From a checkpoint of a small transformer trained on Wikipedia.
Size: width 384, 3 heads of 128, MLP 768 tanh GELU, 19.3M parameters.
Architecture: learned positions, biases, untied embeddings.
Each number is 128 + 24 x the weight over its row's rms, rounded and kept within 0 to 255. Layers, rows and columns count from 0. Numbers have three digits each. The size before them is the row's rms in percent of the matrix's.

# layer 5 MLP up, 768x384, rms 0.0145, rows 411-602, columns 128-159
058:113140131069085133118137118077127087130146158197125129135111091100164135076168137180134150124135
160:156118130134108143170140136152117125119121120144139143129114131146103136136140142119162132093124
063:096121116190146128094136123161131100123143112157109129125119133126145133080169123102110124118133
049:138128125118133131102141119098125093123186107129142133088119045120108123172123136138126190133121
063:182123127213084132193129131134131134086135105177131133166111091124107125089117128124134120116157
150:105122168135140119145152164072128111082127106153102147117179166062147099107137130130172112124112
057:170122130131128134105137138133123151103107148124139130099110142131063112149125123114143091136099
058:145159142182122134149140129144131115142113105089157135123105117118138130145128141169137132125129
060:108119124065125124135114133143128126143175169159117131141101126115132120112167129150136100130138
065:093172137107148120081127136124129158154083078192161133102108201116136129153151140110137192130159
055:146109120102154122035121121155125252099107119130135117163121242143110135135115127115131135127111
072:141153131104102121132125137151128141130111119105145143122118138128142122154126128102129103127169
056:148147122018118134167138132133130123161134170097131125165136049073100136124103138133114069118098
051:189135115120097126127130122105132097135125144125127137171122092127147141090126129153123176124167
064:072158155146123120089126139176129099136077144152132128067122208114131124149142130096128136130098
054:112137126139115133107140113133128094159197084151119130115166087111153134135115126089107195128149
218:090132140128155182107130140103142136094117110132128153124113136166141118125142144132149153124148
198:151154086133141139134104116160060135151135153128142123127133118146132134104127134148073112142142
229:114131178138131140149145162095156118111124085143062144140148116119102134113134080164181124102127
060:099134119074081121119119128119127096127130074115138138097108142132126119171104126120129079139112
079:179177146133176129132139134084134116137156154185169150154156121135084122117123137148134152131131
063:175152139128144128089129134107128139150126149131164140126142163127125125164101131150142163125098
056:066123128057099127177129126141125131138135159170117127084125171133120121110136117103123089124132
100:128183127106108130110115151146123099104106148107184142105136140093120112187098143155138137127141
065:116142133052088126111123143123129111148105181120126131125154044098160130137102123102110031129132
054:188159135137085133128141134152134099132193124071154138136112144140109137107135128126130130128121
057:159126121020133122138113126105129166125056124088127127138159210151116122122118128143119211130074
055:102131129106088120168135143118125139136137134064140132118151083118077123131116131124140145123156
053:105128129185057122130139139146124147131211148133107132159130027109167127097154122121114061120128
055:083130127058122129067134127133131163086147109137132129108119193128148128155121123145123096125147
065:064153140206136127134137134143133168141207107196148136127125166128130132147123130112120134122096
053:081121125116184123150128134165123161147131147122139137132112122110096116173096132111144128131068
054:110112115151134131090136131100132109113070121207138135045112126136102121106124127142134138120133
056:091125140152144131188122138146124160137118136089130135107122101144154129130116137157141086118123
061:095133138153022128091123129127128182122078151153146126117150138110146129128132129144114076128143
056:055180141089070126042135130157128214126177116090127128112129193135116122123131133154130125125134
065:054147129060098124192129146150123087133186189163130125147092185128111122119146132132149103130193
057:180132138176153129029143123145128131133129119167146123192131155127121140149139135145136216127113
060:136141120151103128087147127124130088124169127212133134140118092128143137120144138166137197126149
060:127118117174174130135124129137127102135044176094108128090125157130121121139156132136136084126091
074:148159132198127125114122120182121075109134103086126125145139171138131124168089130130123193137116
064:109112119180098119148115136106125168103133142083121121103137168094159129136165120110130055128101
308:114094146133136116123119116124143138125134129125079107132122124142125108099102104142144127090120
060:136139131196103126069139127123131116083071102165152128069119204115124122124138127170134142130115
227:116123181139118145127118128152091119158163117127131144122130113145131147133125083125147139156032
263:136135106133091137110106096134122117113125162145152121132135141115157123112069172123127108117130
059:153147144110068121111130146135128121126198173178153137077121125121104118151134131139137165133115
053:079100125149140133152131128135130162141167146136100140121145091105142124113111126111119095120131
057:180126120208114131111133127103131189123181093050138124120128210144183131140089129152116103131146
073:144131135095112126102123124159127134135091107187148136087121174139149118140090130126139145135106
052:119116116116134124111138139138130112124180138112121126187130068129115134109134129115144109117128
057:154137132161096117115133137160130180135147127144147144139110165148111126134161132130141085133101
066:184135124120067133078123127123129137140125153124127130099143133115138140080095123129101145130100
067:055168128070158128166128119130123108144128146133143150124124099114112123159122138158136124132112
071:192179132131156123117153141160131176101091117164160142119147152143113123153126127131137090120136
058:130102124093126129056127136121128215130150169053117120151115097135126122130138122147133065130063
051:078131125113078126097123126140125115166153105142121134155134203117095129098127136117114174141095
062:050133123142158124152131136154126167138192111067127133091129076112146113189111130151124075132103
057:141129122094106129206118132093129042109108160150100119147131127083123125102135119141113108116137
053:087169149112111130123136126170128147136145144081141132133121074130148126157105134130126086138180
056:132124136179125125135143137111130133103140087202142143091130153160120121126123127155121102135134
059:126157134095109128119122134092132123133134170111127119194144071146128133114139128150126142128130
055:108118134109120125110120127147125041129142105176137124201118171135117141116109130127128137132171
055:074176133097084128104114123139126077145156150102119140084124186128131120116165132104137193124187
059:103158139075138127112123111154131113117115154083127118137142042110140130132106131110109123130117
051:074149147069044126178133150126125157132156106172139140115116173106100122145135135122138098136127
081:132161141095129129116126130142123136172103073090170128106118138116148124198128140157128121139072
108:121150122089112128090105148118133187174132168093153147069145079095169118118115134135095131125102
060:192148125158088126102126137174124171134123140156139123153093182124139123163156139150132120116084
054:125117140143131123058127137126132139114074091083135127135138107132145127147111130127125189131139
065:192153146176178129141123128126128095113062077150148135137161181132094130119119132144129133130111
058:102143137101109131087134124156123112155177145165115127018139130106129132143139129091126138129106
061:216134124179159133106139144155135112118094128162145127132105109155136121120119129155129072133087
055:102137134097122128159129117160129121122087133113127123142133106143090131117153133113137182126148
059:142132136168125131121127136137126125179088121117126129137158144117172134108133129123111127130091
058:226098123120157126162124138131134108104088138130154139151135108129129134119092125156130141123156
071:142164135066090121095135138119126113149160107114153145105101129113136115156122136144133160131112
062:178117123167164134163116123153128194136122075132129123111137098123132134131114129086121182142117
061:171129115177134132102123125107127117129096164111137133158130159134135123148129132163127059123086
062:165131119194094131141142122110130105086128097088130127148112151155124126132096134140139087133176
080:120196142185078120142139137154125127161124144153177144061120126112127112184141142132137150132109
070:182130118091131132168120132087131132128131127087131130192111151160083126118121126143146096135099
056:147145126095095130037118138112124152130093165067116107156151094101089127131125124097121081124116
054:148122125051140135184134128064127146114091114151131122114106189092076123117163122121129138112136
060:071142126152120116130130112166126149141131073219124131115138199144171128143140133113132140146167
056:095153135105123132122138123120129068149125127067136121062129043088151128156131132127123149128108
292:124127123128112106138118130132144124143127125128165180124133123093148062160112136119113144120147
071:112117145129034125089135119128127105114083110061132142165156149128169131123117132134116111131163
054:100150139093124124207130121121125175124136138122144138155124064117133123113149141149143098132164
269:126112103133121211139152119186145148176129122114123108144132132122130123120144126150120102114116
065:071166131171078124119140128165126106129127105153153132088099131132123128175120132130138129130127
064:122114130123167132140130112085126129118140118144132117162132077128147132112115128156128152121061
057:061138133045065121131127148122133086144194181128126117160121122121105127090165124117132137124097
058:123098123100147128122121127090129214111132114163103115198130099163122128101130120125137154121141
050:129100126157125130064123125113129150134180151112115129214128142133073131112135123129125117133107
058:145110128107131130107134126124128165125131116108122134131116099148114124118105129109136154139094
087:146114126149178127123138127074123179156114115150113119109127124125125118113163122116150121115122
066:189104120143127128151124128180122180124129132168118133140112141121154118154083126127123154128099
057:119079126201149125187136129153127195117135129144127131157107025137145131089134121104125150123154
055:084137129164083122137117128151129075134084110107136132178131084126168135134125131108135093129176
175:140124139131125150148148120107153130087136142135072146126156107145111110121121090187137104124115
056:126115132065114136172120134115133111125175112078122126063129112101160130125107130136107025126140
058:135106107157144131155128146116131173158154165162110136129105199133095118098141126135133090130145
060:147149141084107123113125130173125099179102154057139117173123092125120130132122131116128160134134
055:088149124147083125103135109144124177124119106095129130099113129136130124166160138160134044142067
060:060154133163167126190136139120127132144145158179146142129142155114149115152137132152134098120086
066:164166140182177132104140108131131119143104096065153131133141181132143130173129141170132123131158
053:175113141087105125058112127125134122129084084048137135129134165130110134145141129110119096146138
057:154152137112029130134114140086128102168123139168144137101122041112079125129148132157129130137098
080:072090121176171122100128124133126110171064149151123121113110079124114123114145132102131134119110
055:137099117132108129132124125128128158148110184103110127089096121133103128098166120150133039124096
076:157181144130109123156132141178132157117113129118164154159137147145086110144131136166115175141146
061:097128123094133126172142128159126145145159106190134131120112085136135121149082134123135102130115
063:032147126148122125172117123157122140119145121165122139079116084125093122161132128080135136131141
059:118107116130133121139117126152125052148190124113107122153121138124125131076149123098123149131085
081:152111123206044121136112124157126086130104106067119120104130115129123129117188130129124135129138
060:119155123112157125178120123179120095154156114134134129094106075114124118171101135104132141133132
095:107153129090146125102101147157119119128127142156143128149158180102043121177080137096132139130102
170:151100100142121104108137121107206135129121157121104135137150139121120179149147165107116116122114
064:154159133146109127147133126124132144106149137130160135143120123125096136156118134126127079135114
062:109147137178065120106122129100129115148108091156142133104138147126134126126136138119136090133153
092:093118124116142133149100108110125113136102122110135117123120123092097126136066132109147163114128
055:168144134138180130090136131097130072110187111144131129148115092127144128102124123129123138125124
057:048159129080094125225131141181128119153068117169140135091100162116185126150143144156142151120137
261:129100142118098112138137121152232117129123131129078145135173115127121120123106159125100136091109
061:113112120173150126095126121131123180146190170107107124160139165119128130106128126122134137121108
059:081150128175131125176129121148123117119110117112123132136146121141122134135113132139138092124138
057:061133137112133124105137127138125107108160100136151133106149127120087134160117127095134143131152
062:145111124164081125126128128124125186138110133132130127086140076123129125114128124138124108123174
060:141116112167116128102136148133124105113085126106129136119118143102168114181091125120124148124159
055:173130134133108121153142131128129185092197113050152132159129086147112124168125132169139118130138
117:151221136103136128093135135150129147125148144125180155146123145101161111200107148144128128145111
095:165166130159151129104130136119131103158090158151164131157105109093123127174106131121141189106115
055:191136127151171132098127124134131128126063152138137131179146115143164129155105124114133082124103
102:171089168103144132136122136154126154147123115140108132122141207159115136096149107120149133107133
089:182163138124154123105140135121124150139113118125147134161138071101142116164086143153146134138106
071:176127121169086130144123109089122091155157133144125112154146163095114138144110134126128128125142
065:046160135188069131118135137167128207135176128140155145073113175111156112178149138161136199140122
118:138139118111168121123112146107124140120124164128177149152151136127125114198105140114146125137130
222:117185113167123099117094118133109122137131117136140130131121112079086148143128139138122141130133
056:128115126189128129000134124105128151122152127086144136149161137130118132121096126160117110136160
056:129141117052205129139126129128126101138151168138127130121129151122141123100114127123134146111129
053:120127131209091131151123125110125163138084132114141119138156095121218132136108129135138140132089
307:133120150122122150129191168111163125148120104115158196143144135135114095132134102125129127134119
060:093109138189178124063138121139124178155166111117126130102137144143126122138142127127131177133106
062:075129126124093132110120116090124165155099124108118134126131170120089130120117127152114132140124
062:169103113157096134119141124125129143126204156104107122132115076134186130101135115131124099112103
056:097091126132154123077122120113126159133179151161110121128150113136119132123141124133125147134138
056:128106121125054127157126142110132225146178176137124133137148148117124125097133125131127173117135
163:110133142143132117143135125124140127109103153138134133120128116123106170146169168091113151122088
064:169140135078198122116126130210127082141133126154157131162114120141130123144121135144126167141110
051:161132122079173128110122123109128111157123105164115123167160091134121134118111130114131096132095
059:125136123090114126092139136145129114118127132108143141105133183116152123164117137148121034126116
190:132128136102123159153098136120137124101141136128128194127111137161142069122112147183101118136080
052:112133116108100124098134141124133064140180118104126134101155119126106122127145124135122144136128
095:129130130127147125111111131133123123094077120129145134138105144151091133101110128079132116126139
217:104136116119104188129095151088074143110127145137159098141102149105123111122106100141140136159142
058:110129127132122132164134138116127180151148189221128111187147131136096121109120125114126136129138
056:184112121134164130110128126133130137145162135179134138120118210128130133122137130136131128123138
057:117152143178113119186130133149132090142234085157153141120129108151144127123121131151132129131124
061:082143138113133126163129121130121148125129096160145132163131143124121121148100134123131115132085
056:183141128217111127139122137154130149129069163132137124187148115125155127140103132135138160132139
107:076145107199118123118109112118120123156048145118127116167195148128137121144098147093134090098113
054:110138134117119131204133142151127154148170138211145152125113144114122127125117128134140154127110
054:068116114175172126182132121125124200142180119121110130120141172135123127104135130161113251134137
062:129103122115180124127120135088129184120127067117144121106122153137128121157114129132129130123109
057:137139133145149127129139138124123182114105093203147129154159156117136128164106134184126091129132
057:190139127107162133139139119102128133125121120142125131147163075121134133116116131159128104133141
234:106137137148116144131103138096064124114168143137129115139104121122109119138094083141119110169079
055:096148138067187128075130137156131148134106097106118126083106084138203124108103132119112116134151
056:100079126135134125149122114085121172120100118168124120140122155135090124117167129135144198128127
066:121102103201186137149130137152130161098060116153103126102120169147118124124112122134116133118121
060:121124116094129124068132117115133097116126131142130143143160059117121137119129128136122149128154
057:161125124155122129164133119150131138128148171191128123212106095123160129112110131145142156133106
048:152116119125118128135134131105128082125216139181131122137098033108096117115170135162130228129125
057:107147121148106126243140140143130162136076139151128141145139149125166129123127133149122107120148
053:123135135084143129101114134133125126191066132174116131134154163124122134113130122080126103132115
167:144124142142106125135114155143185157135146139106127151124157124125121176147115146085129142102092
067:100139134074126123105130121095121102092111123183131129105115127131116126132117126106144214132130
171:119136100110142139115103095110092131115131106129091109104126150126103136141087090146132162149167
063:160110129134118126093125137111129204175115123186121135194145192144146122088118134144127190132171
066:117133120246132131162129123131130203119121126121118127169121216134148126124109127131129092120179
062:168137127199154129054124112122123191124087103121120122212156190134105134138111128122123133125106
054:191104122128182128077114121123132121109130111076117121203165144130157132112127124139111168135136
055:147140121149142128155117131129126167156111127121128135077133099118105123152163129126127064124131
060:083093120071131128083119119093124201130100135098099120080128163131122124103130123113137080132132
056:085151134174138129134117121102124086152180090143131126163157124117163135166112129104127136134136
199:119130127114141100124094127170126124163137084119143082133103092064100094131126098146152129086076
048:152134142082155124135136127133130099111160101185139123203135155112139132140091133106122149124161
169:102113112128144131148115114138149152127156116152128161096120137145134095108120110092162115115111
078:149169132115099126129131137103123103122127140187155143096115058127126123161118134103133163138141
067:175151138121140123085138141169126133109163141180156136150105147143089116157131135141135146139119